From a checkpoint of a small transformer trained on Wikipedia.
Size: width 448, 7 heads of 64 (1 for keys and values), 53.8M parameters.
Architecture: RMSNorm before each block, no biases in attention or MLP, untied embeddings.
Training: a variant of SOAP for these matrices, 2891 steps.
Each number is 50 + 15 x the weight over its row's rms, rounded and kept within 0 to 99. Layers, rows and columns count from 0. The size before them is the row's rms in percent of the matrix's.

# layer 12 MLP gate, 1216x448, rms 0.2, rows 628-656, columns 224-335
101:38 49 60 48 42 54 48 62 33 52 46 33 41 40 63 60 38 49 23 62 57 53 30 57 46 57 35 45 57 54 00 66 61 77 35 32 56 65 41 29 63 37 46 40 41 43 23 49 58 59 58 64 72 55 53 14 43 64 76 58 53 62 50 64 46 89 64 46 80 46 49 24 53 54 51 32 49 31 49 73 47 62 71 57 66 56 35 44 63 44 46 28 33 46 43 49 57 66 48 81 63 68 43 56 48 62 30 31 51 27 56 27
101:53 27 69 60 56 63 63 49 32 37 48 49 56 50 52 54 54 35 49 50 59 69 31 59 34 74 44 32 69 32 40 36 46 46 40 62 48 63 46 37 64 58 34 63 67 78 60 34 55 75 47 36 31 39 50 64 37 67 51 39 46 70 58 58 20 41 63 64 46 59 68 67 64 41 58 52 28 45 49 35 49 30 56 47 67 57 43 48 47 58 50 50 61 43 64 56 31 51 76 57 38 34 27 19 23 56 29 41 54 48 25 35
102:49 61 42 29 44 37 34 52 53 54 93 38 37 54 44 56 63 59 55 47 55 79 61 43 64 35 45 44 34 53 49 38 63 51 65 58 48 76 48 50 31 37 46 66 69 43 49 43 38 59 57 49 29 40 62 38 61 50 39 68 55 50 39 54 48 60 74 30 37 47 32 29 36 42 58 46 42 61 56 74 34 35 80 36 46 53 46 23 61 53 52 55 45 35 61 64 55 43 77 26 61 55 56 36 39 35 43 49 43 49 43 32
101:68 47 67 21 61 67 41 52 56 81 85 31 70 56 55 72 40 45 32 60 48 52 67 44 34 47 45 39 70 51 50 53 38 57 63 46 62 50 48 58 51 62 42 67 40 80 58 70 52 39 49 49 32 58 39 49 31 70 68 47 69 73 56 54 26 47 53 77 33 56 45 45 52 42 68 47 59 55 42 47 49 52 53 56 26 37 14 44 56 55 56 48 65 51 56 41 63 40 20 54 69 44 47 16 22 83 63 65 56 45 60 61
100:79 47 57 68 41 73 30 40 27 70 53 33 42 60 00 66 43 52 60 57 38 60 60 46 51 53 53 44 47 54 42 59 65 22 50 42 30 51 91 50 81 65 62 35 77 32 31 57 41 53 78 62 57 34 62 60 51 44 56 54 30 72 75 56 51 23 39 49 40 67 39 22 41 44 80 67 74 14 38 35 33 55 28 69 48 58 62 65 32 26 28 73 30 34 40 17 73 41 53 92 28 31 42 59 32 54 61 66 45 55 30 49
097:79 51 42 34 48 48 30 46 38 59 37 65 48 41 62 69 65 22 27 27 43 67 61 56 42 21 63 54 19 71 71 41 67 51 48 75 49 45 39 54 62 34 50 71 55 60 58 56 52 36 61 29 50 58 46 38 53 68 52 53 29 52 52 73 32 15 61 57 26 32 36 32 87 48 78 57 72 28 32 61 62 53 37 34 41 76 44 42 52 56 34 74 59 05 63 50 80 56 61 69 52 25 68 60 44 56 62 63 49 26 43 48
103:50 75 48 56 60 45 21 26 55 62 57 64 36 41 29 45 57 60 61 57 54 46 39 57 42 70 44 53 70 64 71 61 45 56 76 67 74 31 43 35 39 41 66 89 39 38 67 45 35 52 80 77 60 99 68 59 49 54 54 63 66 64 51 45 50 58 51 33 54 51 75 41 64 64 59 57 70 76 73 44 65 33 39 63 54 51 39 58 40 81 54 46 28 35 52 51 51 47 38 76 29 56 42 49 48 45 72 31 33 45 54 56
098:49 44 38 48 75 44 39 57 23 63 23 47 40 51 55 45 61 46 53 63 61 55 51 84 42 50 50 39 48 64 32 38 66 50 36 72 56 45 24 00 48 59 33 83 66 31 38 83 50 24 57 87 47 68 64 41 56 64 76 49 13 42 44 37 43 65 66 55 65 49 49 44 52 49 51 65 32 37 42 31 55 72 58 60 64 44 58 51 33 39 23 45 52 78 50 55 21 29 57 62 40 29 73 39 57 33 43 36 96 49 42 51
096:29 58 41 59 78 44 69 54 25 71 32 43 69 49 40 36 08 11 33 62 39 70 40 73 61 54 66 41 47 43 55 50 75 32 44 33 48 35 47 68 29 41 43 61 44 48 08 42 60 30 56 56 63 18 94 65 50 29 30 53 49 37 55 39 60 45 53 29 62 47 55 55 22 58 46 48 61 34 43 69 35 41 45 43 71 68 60 39 41 30 56 55 44 54 37 31 58 35 53 68 19 45 42 26 67 52 76 48 40 53 50 58
105:53 32 59 35 18 47 53 66 43 55 47 55 72 63 47 74 55 61 59 43 49 55 61 44 26 40 37 52 36 33 34 54 64 57 53 73 55 45 53 17 50 42 55 63 45 62 52 59 48 30 33 30 46 61 54 54 61 28 51 32 48 60 03 84 72 45 45 75 34 34 61 62 57 49 37 52 57 68 36 69 63 43 74 68 61 71 44 35 26 31 19 60 39 21 11 46 24 22 40 60 32 43 38 56 57 49 51 55 59 24 18 37
118:27 31 31 26 49 65 52 43 42 54 49 25 52 65 32 81 58 43 47 57 21 65 52 46 41 73 43 32 71 24 31 53 62 23 30 81 42 47 39 52 63 67 38 48 52 66 24 71 42 62 46 70 56 67 71 49 43 59 77 62 50 07 64 64 55 84 48 49 36 27 73 26 57 46 51 76 59 23 59 56 36 43 43 47 60 59 39 56 62 43 38 60 29 55 65 35 51 57 45 30 62 42 30 59 49 32 57 55 64 67 39 39
098:50 49 48 50 72 56 64 32 47 35 47 58 60 29 30 45 77 55 47 25 56 51 46 45 19 57 44 68 47 46 43 47 40 30 39 48 42 43 62 54 57 56 36 44 37 33 43 60 28 66 47 49 38 49 55 36 44 67 53 49 18 77 31 31 58 49 68 52 39 54 53 21 44 50 83 45 59 50 35 60 93 70 28 50 54 33 62 67 48 49 35 32 42 54 57 56 39 57 69 76 44 56 39 31 66 36 32 77 48 41 42 52
099:65 52 43 43 40 26 47 18 27 54 43 52 40 36 28 57 61 63 19 78 54 50 36 41 25 68 52 70 56 43 64 46 44 63 42 35 27 61 40 46 38 31 59 52 81 70 38 43 53 54 38 41 40 66 38 62 33 37 41 36 22 33 66 24 22 39 49 31 74 85 75 47 39 74 27 81 18 36 63 68 42 18 53 59 64 35 56 74 57 40 42 31 54 45 38 53 79 57 65 53 43 51 42 35 30 74 60 80 46 57 59 55
103:62 34 49 63 50 29 41 46 49 68 44 50 47 31 49 54 64 36 76 61 35 61 53 40 70 61 26 61 47 55 37 55 36 50 48 64 30 58 54 35 74 78 22 56 38 78 72 69 69 87 58 39 37 38 33 56 68 56 65 50 63 34 34 46 40 63 68 39 50 35 49 43 22 47 49 53 61 28 62 46 49 37 76 59 27 53 34 59 66 58 32 56 11 41 57 50 56 61 59 75 41 55 52 50 17 69 67 35 41 44 81 64
094:55 46 72 29 75 26 56 29 50 75 45 35 44 53 65 86 63 41 70 36 50 47 69 32 46 58 47 63 46 52 48 39 26 37 35 64 46 82 46 44 47 48 22 28 53 39 47 34 47 60 46 47 29 37 51 15 59 50 51 27 30 35 35 46 45 58 41 44 55 50 53 55 53 54 43 66 53 60 39 51 36 53 44 34 37 72 37 13 38 43 63 51 79 57 29 65 55 50 37 36 53 59 52 27 59 35 37 34 53 52 38 26
105:63 60 56 40 14 57 85 57 58 76 43 67 63 61 21 62 38 56 90 99 63 53 64 24 47 45 48 69 47 45 56 75 57 46 26 70 42 54 48 53 73 88 38 13 40 18 42 62 57 55 45 32 52 52 30 62 66 54 32 36 45 66 29 76 42 48 49 61 26 59 44 38 12 46 69 61 49 32 63 72 60 23 62 31 20 64 35 57 40 59 60 56 41 39 42 40 40 36 49 52 48 63 52 52 50 44 16 46 39 66 38 62
104:27 38 52 47 68 33 52 40 44 47 51 53 37 53 42 47 60 25 55 53 55 40 47 55 67 76 42 53 54 30 39 56 37 46 70 84 37 52 78 35 50 66 88 38 44 54 57 68 58 38 71 32 56 81 76 58 54 49 36 33 64 53 35 42 70 51 55 29 34 23 34 45 75 56 56 50 64 51 56 44 55 55 51 50 81 53 39 49 74 33 44 44 51 59 44 32 52 65 66 44 57 60 57 33 57 53 69 43 32 51 76 39
101:74 61 19 49 51 60 65 47 34 68 54 63 18 51 71 82 19 74 55 56 15 49 62 33 57 41 57 54 38 62 59 57 77 49 48 38 38 40 64 64 62 76 70 24 46 28 58 55 42 55 39 59 60 61 65 55 50 51 44 56 30 54 62 60 58 58 38 33 28 40 48 34 56 45 55 43 52 28 59 29 29 30 30 56 38 60 64 61 34 45 57 58 37 39 46 62 36 29 22 58 71 36 61 47 58 58 66 69 59 45 85 33
097:48 38 73 58 69 40 60 59 62 18 48 76 36 41 80 54 31 66 42 73 47 37 66 31 44 18 73 48 51 74 65 42 76 46 61 40 40 59 49 51 65 35 51 51 59 58 54 48 55 53 57 57 61 56 44 23 62 63 29 54 63 52 35 51 63 54 62 58 30 57 77 49 62 38 52 57 63 41 67 67 51 31 48 30 30 60 50 59 42 55 75 43 56 63 61 58 69 54 29 69 42 40 48 55 32 60 75 69 38 53 47 57
101:64 55 55 52 64 64 43 72 24 70 32 17 44 61 70 46 53 58 35 70 60 49 56 53 56 71 74 55 62 62 64 36 43 36 50 64 74 43 52 49 57 49 31 37 53 23 40 64 43 27 55 68 49 72 58 58 59 10 66 42 62 42 54 90 54 58 74 66 26 59 38 63 66 24 59 69 69 16 74 49 59 36 38 37 34 70 57 67 61 32 34 51 61 74 50 49 52 32 53 86 59 56 48 63 43 32 46 79 61 58 83 70
102:47 48 42 75 52 73 50 51 52 63 44 57 62 69 73 52 62 58 52 63 49 45 44 63 37 47 74 37 66 58 62 66 47 56 79 36 22 52 71 63 49 78 50 42 43 66 38 58 50 37 54 71 41 48 61 47 70 45 54 86 80 57 66 39 39 58 12 51 74 48 42 35 60 63 42 63 52 42 44 39 42 52 60 60 41 52 30 56 36 49 80 47 37 68 53 62 15 59 47 58 44 87 65 37 51 64 20 33 37 61 63 32
099:62 48 53 36 59 60 36 67 51 67 38 65 59 50 59 49 42 32 42 07 62 24 78 31 27 49 45 40 58 46 15 59 49 59 48 41 55 41 47 26 39 47 41 32 47 45 54 48 23 57 27 49 61 54 66 54 36 78 53 46 42 67 81 48 38 24 02 55 55 47 69 68 57 43 42 51 57 33 66 32 42 56 34 69 43 60 55 62 46 56 36 39 37 54 58 28 40 42 33 58 55 62 37 48 68 63 43 35 47 68 28 57
102:45 30 73 53 49 53 51 48 53 39 61 23 24 56 73 21 54 46 60 50 54 22 38 28 22 39 37 61 50 59 47 27 30 51 37 61 54 54 27 33 18 46 52 59 70 18 47 36 40 63 63 63 61 54 69 40 58 61 45 45 65 37 48 28 79 24 52 52 38 28 42 44 47 48 57 60 43 59 26 33 29 30 55 56 59 58 45 71 36 50 35 37 58 39 47 29 48 34 50 42 28 41 42 57 64 28 53 57 68 51 52 90
096:44 48 68 84 53 29 43 46 49 54 56 49 51 53 55 73 69 33 27 55 32 58 66 75 44 32 88 31 63 49 34 61 67 61 37 31 61 54 46 60 30 70 46 57 34 35 42 43 51 38 50 97 44 63 41 57 62 24 43 56 57 53 61 60 63 65 79 33 34 39 38 77 73 64 43 69 65 29 59 74 30 70 64 40 28 21 69 48 49 48 66 73 49 18 38 58 51 52 60 68 51 82 29 37 49 84 60 57 48 39 21 48
103:49 72 52 48 20 40 57 56 72 50 36 54 37 62 39 65 55 62 57 50 37 56 80 59 37 38 25 45 40 23 73 36 30 43 39 68 64 52 51 46 64 66 55 39 53 57 45 67 19 46 56 32 36 69 74 52 31 42 41 43 36 30 43 62 64 65 40 72 43 38 64 56 43 30 56 56 40 48 56 56 34 49 39 75 41 51 53 46 54 30 95 65 69 39 20 49 58 42 23 42 60 70 38 52 54 76 70 23 23 72 62 58
100:39 65 57 53 37 53 52 43 59 56 46 26 50 58 61 56 35 42 48 37 43 31 62 51 47 74 66 45 61 48 23 46 46 44 32 51 60 66 44 30 57 45 38 54 12 53 48 38 66 22 44 34 58 53 51 34 72 84 53 65 66 63 32 36 20 70 72 36 67 41 47 63 42 81 46 40 41 41 60 69 49 36 79 31 46 46 35 42 45 43 38 58 23 56 63 62 23 35 41 56 46 70 47 50 50 51 48 59 48 31 68 44
106:81 66 61 62 43 55 53 27 47 48 51 33 55 42 37 34 69 24 89 49 41 46 13 41 45 75 49 72 48 47 61 49 60 27 67 57 51 69 74 36 46 52 47 57 32 54 32 25 35 26 61 50 29 49 62 69 78 08 65 60 45 53 46 76 66 59 45 22 55 31 69 42 48 57 48 47 47 58 42 45 51 34 54 48 20 52 62 18 47 43 48 58 37 59 61 52 47 50 67 51 61 44 50 21 47 66 46 49 39 41 31 97
102:35 68 55 57 42 57 42 39 35 39 54 55 52 61 32 21 49 61 44 38 63 38 36 50 63 37 60 53 63 52 74 55 55 64 45 35 44 54 52 51 54 48 62 86 55 65 49 47 49 41 70 62 35 28 48 65 59 56 29 41 37 72 63 41 41 42 61 43 46 55 43 60 51 26 59 61 83 56 32 39 17 55 72 68 60 57 56 43 36 46 62 51 62 53 61 73 55 45 54 23 55 51 25 49 35 31 43 59 81 45 75 64
102:48 53 46 19 56 23 36 63 33 58 59 31 45 53 37 41 70 63 49 67 45 53 41 47 61 49 59 60 46 40 52 52 58 82 29 82 51 59 60 57 59 37 31 34 57 45 32 60 36 26 49 21 63 70 29 33 73 56 24 75 57 47 46 57 39 80 60 48 46 49 40 54 59 36 39 40 60 59 70 55 33 27 68 46 56 54 33 46 38 42 39 31 26 36 50 55 74 73 31 69 59 41 49 59 50 36 36 54 54 87 52 59